python train.py --n_layer=14 --d_model=96 --n_head=3 --n_kv_head=3 --head_dim=32 --d_mlp=384 --vocab_size=8192 --activation="tanh_gelu" --norm="layernorm" --norm_place="pre" --norm_eps=1e-05 --positions="learned" --qk_norm=false --attn_scale=0.177 --bias="none" --tie_embeddings=false --parallel_block=false --init="uniform" --init_std_qkv=0.0735 --init_std_o=0.0139 --init_std_up=0.0735 --init_std_down=0.00694 --init_out_by_depth=true --optimizer="muon" --lr=0.00677 --beta1=0.9 --weight_decay=0.037 --lr_head=0.0108 --grad_clip=1.0 --warmup_steps=200 --schedule="wsd" --decay_fraction=0.831 --decay_shape="linear" --final_lr_fraction=0.0 --batch_tokens=32768 --seq_len=1024 --doc_mask=false --z_loss=1e-05 --train_tokens=121400000 --steps=3705 --dataset="wikipedia_en"
Each number is 500 + 40 x the weight over the matrix's rms, rounded and kept within 0 to 999. Layers, rows and columns count from 0. Numbers have three digits each.

# layer 10 MLP down (transposed), 384x96, rms 0.139, rows 353-383, columns 48-95
528534498538477486483502519473568464462486488497518523507488575481481518479460490581466471489497537561469506490531521464529575511550515456473444
477469534511505588460510506534494512533517539504452498539444474482455475486543469477533534482514520456444505454464529473485503480510530490502504
486504505499522501540507481486519471520460502473484525502467559476503483487525508500527517506515448529574496502484493490490493471509496550452517
455528557527544433518514525368485459397507547447498489491522435494575543440516585533540463496459484453513531562423510502494495470522519502551520
510539517521480507546449579446520592471504505452548510530427428495458503470530524502464538458441548455515494531548487516563513524516440476598496
532439500506505473523469502509560467506490569555463528502490549486491482534524511476489493501496456524526516519527484420478457493507490501482517
514511571516521489487494513538468592535464456515514520507488522566570517460441533481530540497499491536540494474477466434435536514494497514534469
544492548478455553492486413525515545467534501470456498543483434566489497477488467445486513524441521448500516534524479498499468473498529528489501
566549507545480540454466455440525488511563540460445536516509543523538434494512601465459496516557446460498533485480511484531517441442511511503487
488465520561518525488432515496562538512462494534550430560549514475473476470523476491476470561494522497492510503442480483488416480464490527530554
477528506477507525540504504524479426505455462519521477461477537495476495508490486533504529497523473449491462487595473483459511455477500533462471
556480493514574475569457486497442473498495510486515478478578502441445480496529577475568433496489470447460480421496536481427504529492559521552466
476498555470508479484553545488480445484558456419445503501475494491565495458589507492473409480414545444464454442479570504527565517567519485499550
482541505456493533473455487490447494542475448464490477547523478477506509451511532540497551540482501480503467533540485512509431497505534507573546
470524532449520547528545534539455492472565508523492468522531498468514500546517533488480478501484477432443565521512484504476449520484505528549501
548453528481477462478502458454428519440551532565478545562468560454476491493578543458489518535580483511524493451471542490517428423496519443467500
503519535473513503539485530501488462532470487518473510527501521541518499469553535471544568503509446495486509508505505475474492513466502536420482
476445511504513513479566525468549562564483501551474447497521496505441493425456491514456563520486448438487483501392562499464494500410557554532566
530507521513514511493547482516482516532471477505450416496473446503504469471505435466471533515535535461516452567443468480484521525447545505512516
561437494488544503410504480552475571551504469490514461526458466532480543512455463473442579528552494459533502480477554486497424467485489532508502
479504419500484538475515504524465501431498557553464500553422480480530474492497483515477532537541472476463445501463487497484419465562544536541558
511484536562434512481528514371512560497483468447528469490481472518429494482480485499515554542494566466532465506499467477445500493540530525504520
505488516516476575383532439551460540553545558544447537475512596483489495496501537471529528530451470490488462607430482524492466471503542546473474
558404504538501473462520514477483427456457494492466469556511537472536526529458505496473531560483489421534496551424387485601525578551498442409542
466518555523554456425500490510565501524505477541473548570609542505540442507502463459528473510503491433522473516473578424530487546492532527525477
478445489553540571559525457467533516564508476501584608493471418472521563543449512535446520520443482561470546474528412498494487497530558504546423
511574493444562468477415560416488493461504493581479549511527569552474475511486544555486588526502510439423487569531536522411534467507506475489472
540556499588593494482478541593460553523445539496437479476462528560505463511511472491522498519460428570501457571460500443553460469487459537495507
414571468497504514449485499456588452467551529475463461546445453492484573437456504530567547639474489523503498462483544555463500493433521468520481
488529475466519517532504470519536516479485560489472476527489544519523479482512513513507516461470500483491518538555482535508484501441508477553504
489518474535475516467512465446507482525477453486425502493523555512527552546535544511487537521460527498478495506480520458474440504486498478492509
# layer 10 MLP up, 384x96, rms 0.146, rows 354-383, columns 48-95
491446487486529471490454486497526503526543494472513493485536506451612534459480548533487476461530467492461459559463558546478479530495477496516437
502523461526550484464495519447524412534580456469482435511502479495433509466471411521442515480502540546460558442495508415565490557531499483554452
513485466557533490476473476451450593526507490555503537398465479538422450562474547495560569585526460453475496510528431525500460510497424535580545
541532508555522493493554428475529398503518461583482542529526491420507425476450480534517516529586521482460506429493465498494539544518451549464441
515527520458489466459590527494510477494511576514510494473474460487485472481490548536489465466492434515446544492540477481552430584490490476492526
546492503503404536473564466478510476511532484538502508475505442540480492469462591553470549511515558475441468412436455495488558550472476560493467
490482439534490504541482541485532580484518438523478467463496441502481483535487543530514516539510514481541504481513545470496466525526438465543555
511521487441407446578459517526512494506534433536472497469524501483516465595410530485554581465426461528523500480476521525468572550542538554471479
498498528488462491541539495493430561486506495485540498511539579440505399464528563500478444487522457507503559473502554579502520493515477529532412
495489477524497468504450488444492517475577513526406532485469467500425493554444534524521522457474494600555519561520446458501477513596496493494411
492506522582479475520524489477515534534510543581485526479479550461511526551459457547529550399471508479506517431419555478538487562503432446463547
523499603461647513530514638510523520536486563491449551488485547477504597537537551480470562474574419491534451472554430522516460512492432480429507
559483483477521445493521532552516529513531447450492485478499520518519494452485533469490455495423454509488476493421462459557545496486481469530512
472546518435517497460491542482517482463567527467492517566506542453465470472491515544537518513485566537456545494476535518474529566472434463441492
529531441497461492401543513487609530517513447555496540493436541504489500441567501526494439474512492480486496522497481480497483569461474538472593
491555503520555496437512498468524497490436504515477520522545469491465495462452531526519475447505544502537531469504463478508536568408456458564541
499560491509463515461445509467530593392584564518581510477428545488448504531478498499517517402532515485536508519537520552509480475521491519484478
584533450515497476566540603501462512468450454509544476525496527505506533510479583480431504498484411485523517461478505496472479575570438477569548
479517487498525520517481530475444534495496516504596494438450473492454496536506576488545516517491542508534531458492479520509503567504490469484485
542485448471533467468499475483560524511462515394550503434475486539461488500486478516455510490472582478541502520485497520454491465412483489478463
473485537484498509451489481490538513482465477578534539562458426479484517528456545470439523520501444532508554501441508553549513456492539503524520
506456515521452474473541485528522477474448494510529423535421530517437514538466471533522530471501483496489486462532536488484595538440556504459535
503517533579469429439463500471555565537520521475546436465535517467421477483509455525578546481533459520568424502514581561476581430431438643545525
507511502564379450457481512470507554526439467540501519456508542471495475467512469507543529517499535462521537480494565475477487486526494540547474
521580511499597538549480537504493496491443520460544545506419502499444438480430455517476486497530479576525444468511498422486548481495508575475484
506518482435456581464492493501494544506515523426546579509484508460460491453411453510509461517523548490483519453464559473539463476491472521450457
492575450544566426575435480487425557536461541540467454430521542411498522507448524581481526550547398518426482524425503540510481543447471443374520
506485510496444521478438527551533529405475470431521457466398545523486501512492488465490608549547520493544491472541467445528514544504456532506494
520469509536495491516545513535503536451454505465497508483476503426537466563470606512496576521494494505499504506475478458531516514483454518513506
491576555513487528465476536502482550477484566464539472517501460488492482459454435487576469529532488509444559481545499562488527538447488450520448